Part of a small language model's weights.
Size: 11 layers, width 192, 6 heads of 32, MLP 384 SwiGLU, 10.6M parameters.
Architecture: LayerNorm before each block, some layers without attention, hashed n-gram embeddings, learned residual scales, capped logits.
Training: 147M tokens, 4480 steps.
Each number is 500 + 25 x the weight over its row's rms, rounded and kept within 0 to 999. Layers, rows and columns count from 0. Numbers have three digits each. The size before them is the row's rms in percent of the matrix's.

# layer 8 attention query, 192x192, rms 0.0876, rows 0-191, columns 64-127
088:465507491449503493508542486481473526483469491475505500458548451503482503522499546489483526482456514503534490480501521510507520501515425532518478505499491468525486449494493527515505501462485533
098:503495456504498503556474500532566492422481500518497474511511521492509499545467490512459554510534518491564550474490509449476539520465487479504493501499509481480496477527461502521536488497453520
086:503473488526483495500468491564489483534511472518477497520475538510476468496536486489504526476507539478446525537535466520489467490503507505504503517472483566512477527474519539483532480485490510
094:500506503505508501505481519498432506561489513477520477515463528505497506449530488500529510465514459527437456531512517539523467497497540485500530519497490490548476570487526469486474501503532432
098:529473471501523523484474481556497500543465492492483469520503526527507511494529526505500535514544502483452524501479465476483459496475525521494536525505486525532490540471477489480500491475482506
085:517524490476537494478478496511494504548535492538509499457511512545508510459473514511489507456465486525500499516465502499510480452477514476478525462488492527538497492452490487527480503535540482
103:470514520476484514523508575487527500454518517511508494527469469464519538501523475516483477555524497473524491506501499490488528533512499491514496512527521459487500456524500495495513503512488474
072:510464500492504520473509475507529485464463512552496527525492512504510468529540516485464498531467515502469549455504486460467517510566509497474494523490505519504466486536479517525503455523495488
072:498476530539535498489528473485497517468503480489543533492507460487510458490485508490540497533494479472471490495507461473506526502535501500500488509520487461467444497551531539456488496488520501
095:493483494492467479495523475480486501512455513512494563529507531535499447494524501487518499482460498482457502516530473530490483492534512507496472511474469550486500526523506486470523487512506531
094:483486493534508553498474482515494457478492537506512478475506535497475452474493522489543467485520513506511447545514488506499502499448494519493464521520483500508543490475481534519500510530518455
086:511528475504551494504488500501538532517521480562484470497490524504503493517484500530498539496476508488515532533481557490472492489471482479513499455547509474503491519482520453532488467524523523
072:517501491496515483499506520506475483475476519516538500511522469517479523503487492462514471521442494502533445510528514511455496487565548451535506533437504473508474529529505538530507447558471524
103:515463506502477485458519495512518509537538477516472533483518522536515472539522508485521506492488511488464515472503463501532474473581497522488481475488484542468499511498517505476495502536547480
122:538531496490526474500482500493487503472498506485517461486492491485507523489466467519488493483515485505538514535478516480488500555479499483492490467527539461505520497503483530556520483492505507
069:480483534472534499491499540493470514512501551486501488491517424476505469472524507471496475520495453499472464488496542505524507529492472494533536516530482459511476437540495473482482534524470479
135:501501524491518478527465523519486508461514524518520471540481452481466541472475460502484511538494489511523501529458529477470517558487504475482546520528546441484493474527529487515504523487503476
076:422497500518510478538507480513464509500526495475490488532499536525447488525482454550534526507536519519538507483512474534486485497465534507503485509512507478479501509504494500433476517475535497
097:523506518476502532465487499509498450536501520506511466512522504521526458506483482501511482467478557501522497523500524519520508481503441480522475480507506473513490498489500473523504504551494507
083:475459514495477476465459541522505494478533468498516485467482460501514528504535509498435519540550500485467480470483477476534518457505538481449530494494487529527532522466496526547519495510496536
105:503491453507486467483500500464496472463537460474519537486507480504464511527483500460517473466544504520471514495493518504516512547521520531492501496496467524486477511510522514477515495477496496
096:450496538477518491532515503521488511502493500582493491548466476496463455466504501476470508516489470495498518493505538482460506504450482508528524501501495489500467481496480438515456517536453477
096:511489497530508483500475498500456503476506512508503545442473506496473535476474510465477499528484520482464532487498474492560508500496492496507521475565513502449501502524468551480531447465486532
095:463510446522521496488492514519535517503516486491511461481485521482487505557480522473489511470453491473486483503489544529517498500496472502504482471495499522476502464452541457496501486508531520
102:532535492540487514487523463539501500514526488531483511517484525533526491503442504462506504494485520469516554512513459497487508522462465514509472454526518512487479443514488524456548497489499487
094:460449482508511493471483504508499473512509513516490497507517540489500478524534518527510519480506509507449528505515509493458534517549464481497453453476505513504469507499528509491547532529549506
104:449494518485465523526468477494460493473487589520533511512495521499465463473500529523497499500478506442520478547498525490483500500505472451519518515494504463508541492516515466528461481464457503
100:504533485505511472504527523509498494488468506492500498555522528522493525511538470515497518532522477491527482491513470493478513485530534485478503498502515539501515541511467494584489481512527506
097:516525492471463481459484492509534531505480467533501515462523550504487496454532507524465471487485536494475456528528546485496514497501431484533472504474494536509505498488508498524497471510492468
100:452490523508515496558481459547499472495535468511513482511505548494485469496514501526496488483554539506477510487511502531449494515466494509487483480508490526509474525491475518504446490491498489
094:485481511511467491514527459499474497481515527502489525536451468480466486449469471459517446555507519488484459496484486499476541556532533530506466535460508495463464504516457517506487525467508485
093:487455483519496489518476509500479514490496463509544439542518516539520467509524464539527543434524539509519563524469491542484529517498522530501472534450508512479531513534460511473517471544510533
084:488460557484456474516480518526498489523497562508454486516504549502485482509532456491486471490490493503554482479498476462520505475523521487485494497499512496472487534451543489476466523526551480
082:482460462510526511465506464504526503479496479488522568517523509538512498492473514483518540485488497497520517507488481504529489516531491496484480494497489495521468507518496531521493488512477534
084:504461502506510495518505496497507544501474491501514518510495499474494482523489484464499507502454514483512506516481525505566531519541514506541520531521503522498479487505519481486481510504495470
096:503494468509502512515467471486528517513526474478492522533476551503523471483494508475505501493504485529471504488519522511500489473496524558475494490494507541536508506491455487467513480485481500
089:494497468488511514456508440468544482483505491468482545496520518501554498487490528520476514482489473471498523484483526530495490510481499514523506506499492526536475520497487465509493521549476562
083:446540476471510461509516488513460498521539463501472463471513528470541518520528509527527484482519495501570487511468519522478466473472462514481480471474493486487511457503490527516536496558485505
091:505488479544479543520444499505547489493493482520516515524475513507496492492522514489508505535471535472482506515531485482544463498538542474492486478505509462494444496459515486479489507506515518
094:472507452481488535480528428482537502471481484505512519509514493475501508492480560527481501490503498475476517518524518541498472475508488497492500511494509492512484475498487506505515483504490526
088:514524514486532486478500493509465514493519507528488519477503513486503515536468485515500507484492458495539536518487548484487485529470494497489454475508504501509545497502457490571499492522508507
102:504495555489502452519505522517441476528519481494488483505480491519512483493464479508507518533499529513527463498466520494493556532483489516481505501523483520520463512504503485472458515487477462
086:527508500432551501504516514499483490508516505542475514495511491525518524493504512495458537472487505511503531475553443489526508508485472480530496492530505494509479495525516476517505540523521471
108:540488517485486438500490494533490475481540491545475531503491510515537465508460482540499512493467506508537538497483503488466517516504512495482492509524485459502513500505464475546487490543468487
097:479503487514494497480510515531515517460480488510515473504554503498514516525546503449511509524518498480464485457562444484533488499553513479527487511501489531468474495518477520514537457506517517
097:531526534493520437509501502500477524507486488498490503467507519512499520537476516500518511502518512520527528519542520509482513539492503472511511481509503477519512517538527472505478505500495482
087:503505470522524541452496524505502502504483504497506498481534480505504494503547518516508496447489458519481490511533494491502491466516504478484527527466508520472507545474488519460520508483503496
113:486482526508532492532489500508472527479476481547527498524489508468486519529508468531508526480525497506524577529517539467464493507487519487480544489511555486499500498507506488520485481513502528
112:533477466484498499465486531542514532536508473517498510490529488482513506518546494482455550486464482480502559476540522445533485492513485462498477493511498508490471496490467455528502486515515493
103:528524533473507447509518489525461514496520503523503519487453474495530524481446487487497546488520514518527514494486511464470511500485473473526497442517508489498516487518531451521462524541503471
102:476463507506504494545503481509498512512494513523520491490501493507501502508452531521473581505468520501502508511510506492460510497458482505506525459516505504533504499503547479462470534509496491
094:515483459474502546473484525506535500502500500458495494489496518461465486474510495518489422480465461488507484489475507506526466500483542523467481529490467457524503484499483534526533490499481509
104:485522450480434488512464518504480534490500552487489519487496499461507529490472524524468523558468510491517519491493487510523520468490477497509497490522482514504491443535534492497502524511500489
098:528519509484507475497513506484471498456500488515509539483497466513538515472456514473475517471523506501493531468484499482521465456514494473521468489547508507481509460461502510529488516533491488
109:461495512501480453504502480501491487458502494486548522503482498534462468486489485513485508520537490489513531448486484471484546467522515432496513501532504497473513475504456495551495458496474509
102:499533521473474477465519488501452494515474463461501565490482527517525516463515494475482499489532505488519503498468431491532502470533516462510505456508514494475504487511505490483506518500520484
111:502540497518493495499501460461458461453494482481483538477497520516493476468522500485481493480527552492490518523485450501476469468537516517553503480477534521477488483483512517480510518486501503
120:491487497515501497532466486496538555510486507477477494527508525475454479490505493498524542525489506511503473516507478553503510508511513514514490508516506552507493550536505518484497495483494509
107:577516505439478449457486509475464497502529540488502540487468472528520552519489490489517494469506509470526479483496501478536465493521443481485484500505495471533471475483498511475508530492518468
100:485468509527547531524518507515510482538460476517535483505517518527467477530525486505500491426509502515463505538537542493465510509474530509493518518474518507509511568487493506490498497487504516
094:532498499534489494544462502525479528502527521542515512502506496510487501464472526457488575525478548493497534470522490481527505485503487475556509439495511505468451479495518475549462514521505503
101:481472481547559508515478500497512503480516495519503483501500502495472470480517501498500469483470495513515531502488530480521511457531524470505483499484507492516474504508475531542485474515517521
107:471485515508521501500515505507493516491454474485525527479505507520479462545497484522507476452530469531499511519513540472469513491498554481457498527506500481513534521467435479517508454499492506
091:557515508469511508490519514512495524529471499487506520449495487496534490505478501465509531454538514491499469511492451473513471494489484487514529460505502503519533488509559491457466550493522479
088:521493510475507499504481495484506498470497471548511506509529521433525483532532506513498501529434489510498511472523545449472533503549501488498457467508496510505472479539468542499481503465494558
081:519499524493487493485468495470558500476462514462495517477549527467536468494489539525520475479461550558497509506479482514513530460500515526504463505520509505514496499504494482478520496464498511
090:552503521504499522472481469480511518496471510451489465504506533509504481517504568504529517459478539521478538493492477514477522502459456516519527504505509499532523467481487493481521510509492523
087:529484466541473495480495502511472485570537513484514487495521492511496519518469508528504532499501496504509482487475497512523453487480518456488594475488487470513481531471532510468458531541533476
095:526487477531504495464499502480476482570523469502530479503524510481499492479512516479472559498522506480498483482463477488471452488477526476501550506494486514557492503485520508480494523529522493
092:460485522516517488502489547560499510475502505579520493487456516492489494503503428520493483536533520486519512526514536478504510483528522468514504471518503471507459508500511510534462483525517494
099:449497546499499495563492522520515509453463504551499507533480466490442457472490456501497456510494510507488503525542496513508559468504486496535434484520517489460494489512509502504530472495499470
097:531505514477478534486520477486492507489499501436476542507514486521497519516490532517524484496474478472483499475545482546517496493478475541516509523488493517489531525517516484474540516453476504
102:561531492502464511456486464480459513551555500471471492511495497511530513518483531522522532521502463492497526507471507512468454528459512512496579495485505510564538503474510465494490498477477493
114:468508506504533462502477517509496515498536491558510480457506502511512489525510466496471504497531529522543502536460551456485516500536510445486499474520504509512480503493485506525458494515529496
105:478500525511476500481503515478518488468462506457498538498535465502505465472505508537537473501509500488506487488527475503540571460506484534510481553511494499441531497523487527482516512473472483
130:524528500512511540476527477500513499534474505455488525532517489490503525523504548479557513476484490473453494481526462548512485506455490517512469519490484495505510535490503498474528512470489505
109:526531484508489532490544460485496489509486516457466546507510484468502519522532532425505507489499503489442475509540483512489484502477472534497463525468484510511505518506525512473544529468481494
087:539541474496502497523496442519470521543512519532495504507515512513492535515487547499498526491464481489499550513509512507492446476504504478546528458509518484504489496476515466527498501526494489
096:535538468483517522507522475524493514525470515522475469554489498486498557508470506506475521497474500512478566510470498520500479554459494486504521464517508496520497514506507487538468490514533483
141:507513492481524473530484509524495527499494508535529464493482505510485503510484484536488500504523464535530529504442534479478519530488507476456532448502528483509495512507492473530460489525495486
095:411496541529519522517520502471505476484523518466528488467496509494494461470507469468502486494520522519464437491505487502505528509505483515485473506495484492481491493506516534453525513465519514
119:505483484499481499480501535499517465519469478514495495539516525470526519503509521459511500492485518502500522439544529530524522438481500472554495543484482524468483518518476500474527547522515508
108:495494475475471472507497518502496484506461512511486487496520490532446437497498512513486500476542476499483521461479529527480496467472502493455487461487494484491459518507507456530501518508488473
098:432499539525511509519508513474522493444487524505535522466514538529480444507530476505479487486540512555503464485500524509474529493466481521462510522452474498477506528525475541504513501471458521
105:483500479511517509518502513498513416459533468519487516500499502493564510512516528526525513511493519501515499522511520489490501486491534535526491502486505485492512509503475489479469518541488489
107:473492507491545550492495485538524470501548518522490472521476511437495477511478476480514494494489514489505492544528517520486501534505508456485422495532494494488510456495506506493520499499508522
115:505531477514522458503505496533517500516534493579459476509485523489514493519507508461490483520508512497493491467481525475494478489542525487485547464492485547518471527496506500507488524543524518
111:552503477471490523505460521525494530496532530543479487538454500480526532509452489487456523501467495451503494498537492507492501529473468485528494514488505488463471491518497465487490481510464461
117:462486497533488493488456502474513500504464511472492528534493554456443506480512462502510469519527503496499498508530492517478506460495523471489505487512491530494500470523468512517493520467519523
107:415517465517498521499505514476534441451511515503486506504509483463474490438479481490505497507544517510490469513513487498483523491532499498524463524530503511484501495461512514491516489480479510
112:437469460475551512546461478498500508479496504513499503456488532522492500496537498522456498474571481508480460515549482454507479504531538498503514493513496519545477532472523493497477492496518511
106:499465517559511515501446481475500462512518510539565528563521510517485493477523494536516471484469515504517495492493484521533536514490482495482506515450511488480520497498452498537495493466533489
110:499515550508501520496498511484475453515498500496557499503537548468495499434500485534492485450487495519523464539518491518501522461510518487523513521519492483479519478485508538457516524472495519
108:476534486478532490509474511473506520524476459492535509474492506503533513520583536488505482510477488481510474482471472477510534499557507483495486500467501522529514493516476532516516486513525528
114:460447523490466499515484508486490479504534502479527493472530525512492480501518494470482462480519505485493462498529492514508537448514478500513475497525504503451465498433521526461532492488477500
110:480508472486529481505440533479543534521497462525501520498468504475548513529547510503508488520463496483513516495480500512491525518528483462506500496508502507533489501475487527552478473488512553
081:520507488476500501476472494460492519547519482525503523528493533504520502506476519499478520551522515508480490480533496523527474458500529461532537505508485491510469535503520509530482472473476526
087:506511541456501463521475524487524537509502475535526538543490465532495495502513484501520519497516526453462460519512511522503481521552536505521515523493476523515467505533538490565486489515492497
097:498477527457476512518509462492506508463494553484515465472524501430493504522481492503479488473497491501524537441499507500529542506518465482472502490475504486434527485538503480536540493457513524
087:536493430524534551489508420523495504508446506476501474525470533510520526483476543498463498532542490514482526498513520472509461515453512540493525530509497491509522510475476486506514507505512515
095:492521530491509476506490527510502502499514490500484513463503486459495511508522474515506477498473489508504464514480532517483492495546487434456469489535518485521495492483527519500485511551495470
089:497478493473499504523519476503499472483474490489481512481520516478456502501511518494509469491490485493494486445514489486476548461503489505489489522510510500483503515515517506503566509475518502
090:498507545487503499508481552531506516522523508518485493478477483473488490495485467512493491505501500503528509531483534505505452475505508436522523491532500485536473486514517483481448515527512491
100:448498494545506514515497502497497464445497494506507470500514476490447465500516518500532474501491506486513468472526504493479549463533476483485472488509505488472515514514499511510523495483512475
102:542508500509482484471511459546481520524487476491482493510498508540512556503472516484515544489503493500459561513514481516498475535447517530513500504475502531503533517503491511512494492481490501
085:529529503491501495530488535517513513519533474535503494474460528503518513493513490501505505474496476512540520542457528481488479496476533462491526479508491502510487489499519475501489501564506511
083:545538507487542498513500538527497506527526468504493481501504515510507498509468547482508515505444515450487552522490540495502477532473526486513514480498505520546467493497510479531466491498523505
113:460511529518501506508507517487506484500540479494500490450494520487476448479519484514501457494501508495524465555471521461490485461539497499460505498506517475522445467496533501489522536531499504
097:455467470532502535444532487475533477510494524511525516508528476533501524499512524513488496510528501531472467442552497519512492482529487521491463519469474507466496500485469511484542502495514501
081:498542474531502534486524463517464503547487444522497500460502539523494538465482503494490535461478474510473509493497521523510468532477521495471513446465486524552470502502500463514458494513516513
108:523530524486525489482492539525499527467504508487510493487496522509474502534459532489511561459463505473498534512483530527468526493483481486541553491538515524484503518494466524501469501522475506
081:460495512497494517503492492444492463507501554509491484492488450495502471473541483510535477527523475518534460473538495491484473488555500484487478508484500502493486475499515507477499510515521472
080:529546469501527511491457504527503510540499463505466517531517518474491505485534505500553485522467468458473528504485531510512492461511540469467526462475506523531452484494513476517510498528518504
121:530519531494483490560478513514469486474468486515524453481497509480483514503499481520494525497500499501545534550451518464471505498458505482466511478521543479509515466510509476508505505502516482
093:491498516533464496500522477470517485500531529469506517502493485498476433478493495509483502517553530508494477488526502530444528507494481532510486511535504476500483512516496525493513505484490492
107:455471558503502487547484538488493502507517506499534526492534472527490437520531504497470493531536563507501509486509462462545522448505475505465548483522511496479477501503489483476510476478519450
102:484473498513505475518522487487444481542462494487488512461468520506452486445497504532470524482502485473488491521522520515455437495485502500479529466501498501552486466493522488499492541475452507
092:487467521528523499475463486503512476486507509504539557495532532460483481465526486522525464490487560504521494516525505486543478464521523481501529498522502479474462456505491530515487496495469496
097:538514487457531501454495513499473510516504491508512510515479514470497539508527526467489507481477479522510520446509556518498514477501511453519511482528488550468523465553473500456470524510504514
105:443477528512490509531512532512491473430483534479520485499507497469525505487514475525506519471546509515523508492501447537487506528479497517491480542523488498460559497497508539478505490501494483
108:535511507493425462499501465487488511548502510490511511483472518473492484489519514423524484491517513481529531465493508468505471447491526492507474480517498548495490459514456494462490511496498510
105:496464518500445509500460474502513465513512541511528538490487497471476487443475505506489513477514532518494476516498478511479492500476435490547485532566516501472522499522493494489520514481487497
097:506527491492483509490481495501510514496442482490482523527453533491487521488497500488495502477480494472470498533498469490513493502499498515532513533553513444487522485475477502477548487474499509
099:456495501491565474517486490497463497519499484494488516430526498514522483534508523509506525492488476518519547494522494452502460480548509501495504500469510528543504481462540521469489506508521481
094:507504502502485451485488531555510531528519515515497521485488512463534464508504523508523527516497513475533516502526504467480475476514503487516508466523504521492534455484489514521498492516478501
100:500492514467502521529509515534479507489492462513456471464510499494514528544487518490488554486540450489492545488533496488441466546473518500511474517508486518556544486503479476500502513531504486
097:445508514521500486452529484486507495487524489464501555481525532531480449497514513522489521491534537499501483540525468517471489482516501522457510464492501489499478502476522530535516491486430500
100:545545477494523517480477499517501511550517480488495486480480470491596520495506492486495498519473509518509517488502515512527493501508487495532496444491488504544505522530527504496491518501550509
127:506494507464483472534498520476527522438495482521534489545522507525455495532480479480466494537479506496511546470486534486473514508501503494510508504477519491493451483542496486545477509516463519
076:504462494479480500552488500514557470418515488492509483499498529491494480503493507530505542476502546486502539509487455466501495512458509514533477494501517491486480518453447497514531469498459552
099:534466485513514535458514480538461494530522484473497479454499524507542493497494519521529530439527517505484472544501432505509510485481515487504490502514477487514532537446487521468523513482499507
093:502535489524526524494470495518492514588485552488489513474485545483518503459498498509498522471527466498495457541503468520526514469465502497480520483536493499513545526468516467520472509506536453
075:475453544508495492487509464495494493460510473492531479492553459494496488557523508491554474515491525496491462509506516522503499506499493509524501462502489488484509447518525511476568520487467534
102:510495428518487540472482462530486514570514482475499504459500549507521490466510505520489544480518519477462518544523440515495486499477516505497462487513482504503522537449455488480531490480515497
087:531509471507518518459534431536496516554499503468494496477523503492527492500520521506544540479484490448458481548492459507516497492505503486513432506492460509504554507520516489508534491484506520
078:527550473551539513523478524527498522524535461508530498500448562495518505521482517506499510474540527510543567497482478491508497510476537505492496494522498484506511512492470455514457481495498469
071:532504475538490497489480474515494529484519491516516491458444514497531506534465460509494498513541511531491517507493502466497410552474506488497478479530504478472509512473497471537499484532509523
086:493516482516507482519472535491471466482507501505522486502486484505443486494473481543487481482505492534530496475445525490473507508484523553480506543508526484471486505513517504521486501507521453
074:512481501495506524548522495509518485484475461479534493547501459492447510460491502495509460515507466445495491505472524492513518526488522488494490542505498477501472487524476499501513535452509489
095:503516514541506518466556480455505492471490503514526554474537485480543522532511476477502508514450492475479454479554484508496510488508511520478471495499484537503460510509532506507485493472457505
097:514560466482493510503488515490493490470475516509519533486496477482493535504482502507488513500439448499516543539478522492437532515484497471508538465498509473521481526504488437546489498492480474
078:487484538489517523499551503458497508478493486505483512514509489524488522520490479458513499482472517522517459520495509497503535435509456490506517493474498494492513515508478505495500556531480504
074:497517523498487470484518501505501495516599489519466520475492504495480538501478477483465517487490499496507525551481478458501534533482528561498491514496517484462526509500520551491540459504518488
086:528508515542523489495501511466458514452562539486487498521479470516486540487480479512501526491500508567537517513505498462451522479522496478511544492528515468503484506486480496510471518455477484
061:535550523479508461502496524502505501516531512515449459541505483500476510515495512476480511530502491503538512489523496437506516470494517485522513488555504478537461541500496547513480487491496486
174:494494496508467507473529468470504492525549489481473548469513483510547483505517495485507514461481529469461492486531466535519460483556500515540463496449452528504510482483488508478505494505484528
109:549534525495508459496525490537473515526507501485492513498527509514530461484494501485536514541496503510516549537474460483539496489506516507477519532522512513491508525500511499475455499486519468
088:505483474530550474537475509458504490491481479527474514495439509482531515446516540471473528522498462481481506487501512498496436462533514475480488518551494518498487514485534464494513498499535516
092:451470497553524529492509515491529469492486506455514524492470484466527523481480507504444466475520533528460520497504459483517479510506475496521466482504523505458499528497480482466530451508526527
097:508495515491494487489509519496524513543501469524478512481475534502513507480542495471460498504478483517424497438447519531507506480492506485494475467476483510535441505526546504473512459534553485
097:496512518514462477482520526513541483531515483540488523499489487479457480478493497476462477521464492482481533487499489484513488522490522499469555500491503548461443539541478491480518490535504496
109:514481502476488467520515491486479513503489469531465527518536486521504481526492509509529529490516506490505488475533499515514452426495490524484516492530501508509539494498514440504457472482475495
098:486501481446547512478505524483497503503487509487474524460504534490507495500545545490479451468508490481502523511509508502468527460486489489477501521496494476493533508498497489490551521510521497
101:523476517469491477520496498495472509491518488474543499518540495574515528506474497510512515469462490530505474501491474503513531544468494501522510530496507533469490503482529536477505499505501507
105:481479462521527490497457491526520475501491488533477474483463514524484514486467460547528470525525504523500539536486483485520494515465512529489523507519505523535481511506505467513462496504555500
109:529527511482486511477498466528472456540514508528495490502460528484490504480506493505532512543513517509478491493478453491476492500469532485520501539441495518498497499497550511513471519480524500
105:518499494518480536512533495495495476482519509518516443523546506509549503516509521509426511495495483498490507528443458498497515465497466515471487482502514533512513475482473521463512485507451496
094:503521469503489502473488510477506548511510483538486496523478461489558524476495490500460512513467543476522512494506503506490474543505496495507488479542507477510473551497487470510489486504488492
101:504496498497528525569500517517493498504469569486506507515472471465504528513464482515464521467477494512534536456513505496518518509477505449514539484501492480484443515527538455480432526491489530
105:521525518497512472483538484557498486491463502467501517472535462503495510519464490494511510467490517492526498465536480488536488462522498477485491499492509541499530515546483538431498535513509493
089:510489550488489507470451551516534463508513562470531497510522518487541521491498471511547426483521480494517483510490502503499470479480491483491506481506515500525498467515525500453497525476544503
090:483520488527530522513532472517513530538486458545471506537478532540462477514462506513489523488490484492480539499496493508521479510506533446532491439540498503498474546482485502508457470542492527
095:508508531542510478484555504526524540489500478546534534520476535535513473504511489469484504467495507477483527517529502467452427470506523489501473516495493510493534499496480510498471453530469536
088:521514526527505499493537458468450521562472479503479472469465509552461509496486487483482510500484482514524540495490446521540515514495541471488470490539466493491470470472500535505457473506469524
096:479496513499497511499468513477494445501505514438487500508496483449505544465503463513504486537533469490491501479475486475543515521488471520470526551494514453477521540507517521434536537463550465
086:518499531532523526470502540505479488467483510474532472451513565461496530515536475534533475486501497494507471544510500504510508498495476524459450523488507470475535501484543532467532521462524499
086:518463455483503516519493511489509462501532550486481485532510467477496521507536474456440523536541524504489502461488474486494506480501469528498537503489526496466452470521524514486557512477489473
096:519518495524474457488520500506523547493490458539508546521488517537508456532500532509521508504473469428469513514508507481493485484529489511528447519474506525521495524509490472532488485538521521
094:498507513449526505514460546490471456495517512462490432485498503445523528492491471531506493484548498529525467550503521502458532539484471490504539508549517460505460496505491499466497525490492477
075:483495462499488479499518501523541519504489506560504508495471480477511467530526504466479512503468529480531496507516474449485480505559484477530484506526489491482469449520537479491545516537510495
087:468497514525496481527534488507495515506490518482506490502499482535463459515479504503494518503496488501456496453521498522543497448520477473507503499482486516517531527490542445509457523486559493
101:515525492525474499508535503479501511514469480490485512486481477529516494496520530446492456511485499457497491510523442472538467433505533512494475501476512519500502479519484524473469506515536480
119:503504507531466540502531496522527537473499498504525515515551495545488458562529513453522489514502533493499489440514452504527512503536509500518469520460496562472500488512469504515494472500492499
101:536499537490485493492490562505494493450507508510481484515494506519505547525453478537552532505502505508518552527473482539476516513447462486513498512500529492473510514496500486506510457531478495
136:533528508532498507466543518527492506474524476543495492514509451554558471525514536465507528507514511457504541478525466472506490466532483468510474486490488522494508484487487473507490513547507492
101:510495469491516501521508484509481516478492459526492515517485509515481507492465496551477536487482502486527581533493504500448519501444503513508504484507539476479469515491502505517514474534484496
103:493501492481504516537505488497481515523466486504484525528500497508453505512504473539496482484501457537470531527484532476504534479497532523435523497482506515502479525465521506512475507453493538
119:534535499472535482494478545516505506478509477540482461493455482481521538510478475490489533504509489521555514508510512469456502533468491486494524454524545493505485468505502504522467506527530478
118:511505530493542521495491541477476478493503499542528481523527459539529500463504524489480493470475494494534510477481534455512528474502473430527498488500501458492489503495476473538466485540498444
118:482501554480497444526557515497464475474482492500544521495525506550483475499488473512475540494511514503459527522448517481498541468474499514476489468501487490501561501520475467526500465498498472
108:518502531499492521503471532546537534517526506524482483562485504482484516504483484500560500538498494524511517490528488512489478536507490501518529521513494488487460505500490505484483455497482507
139:483497519536498483489476497484468495524501490487530506466511525465516517491531516512517537476469501509494457553507516478490499508467520522503530491494495495519499492491542493441512559452485515
115:505509499533506495521517458528431543500474457517477515465507532493471491541496478501470541503549482522454531528548509525454507540493532516488507464459490534499495526516554520479514481494532521
109:503490472506573488469485504524521516527491443568526494541482481495519479532524489485517520498481470509516544475515519496486477500503504434463516433499500503482475504473501473514487488539493524
116:493500510501507499485495498494471537548496477503479554453511481442565501472510534503488485524474504509480472454504487491523468474481513522507521481558501510534473478510515460454439553510508489
111:528446493460463500524528522536534490507492530455481508505495499522451502506477530511478507463491504493501525475458481477507473521469489518503510513526491480509469494513492480472519485455490505
118:500487489466497503467475513528501531551504487529474514525477487494557522570531480488503490525466470496517554492527528491503493528482493475504481487496492487494475502445503500454533486491507496
109:533498466492524492494524469531494543531559461507489482522489531490507505522519499475534483482469486509509536500530474478527446513542520436485512493514511513458468498471482539513471472532480525
120:474499473493497541502452512470522518490509537496489511490527514475535531485557541508467496470539510480509481492522511509494480513525467445464464515507494479537496480478457483517535453469481505
121:518477471497463522528471506521540527536495505552515491517506490455493485524518482497509511504487486499485492501524533581448490523462506515524491470464482520488490514506539494523509500519505496
098:486490498489502523511499505495504513530466483485500500515492552457512511514520486526521452493492495504499464518516514494484468484541519469484515498472482505499517513491523514495482516465493567
117:441445514508499483563515452482474454454472555514509507510499526512445477466457509548483524476523517507473484507501491537463530477463487514502505504490499511493523500486488503489531481477479485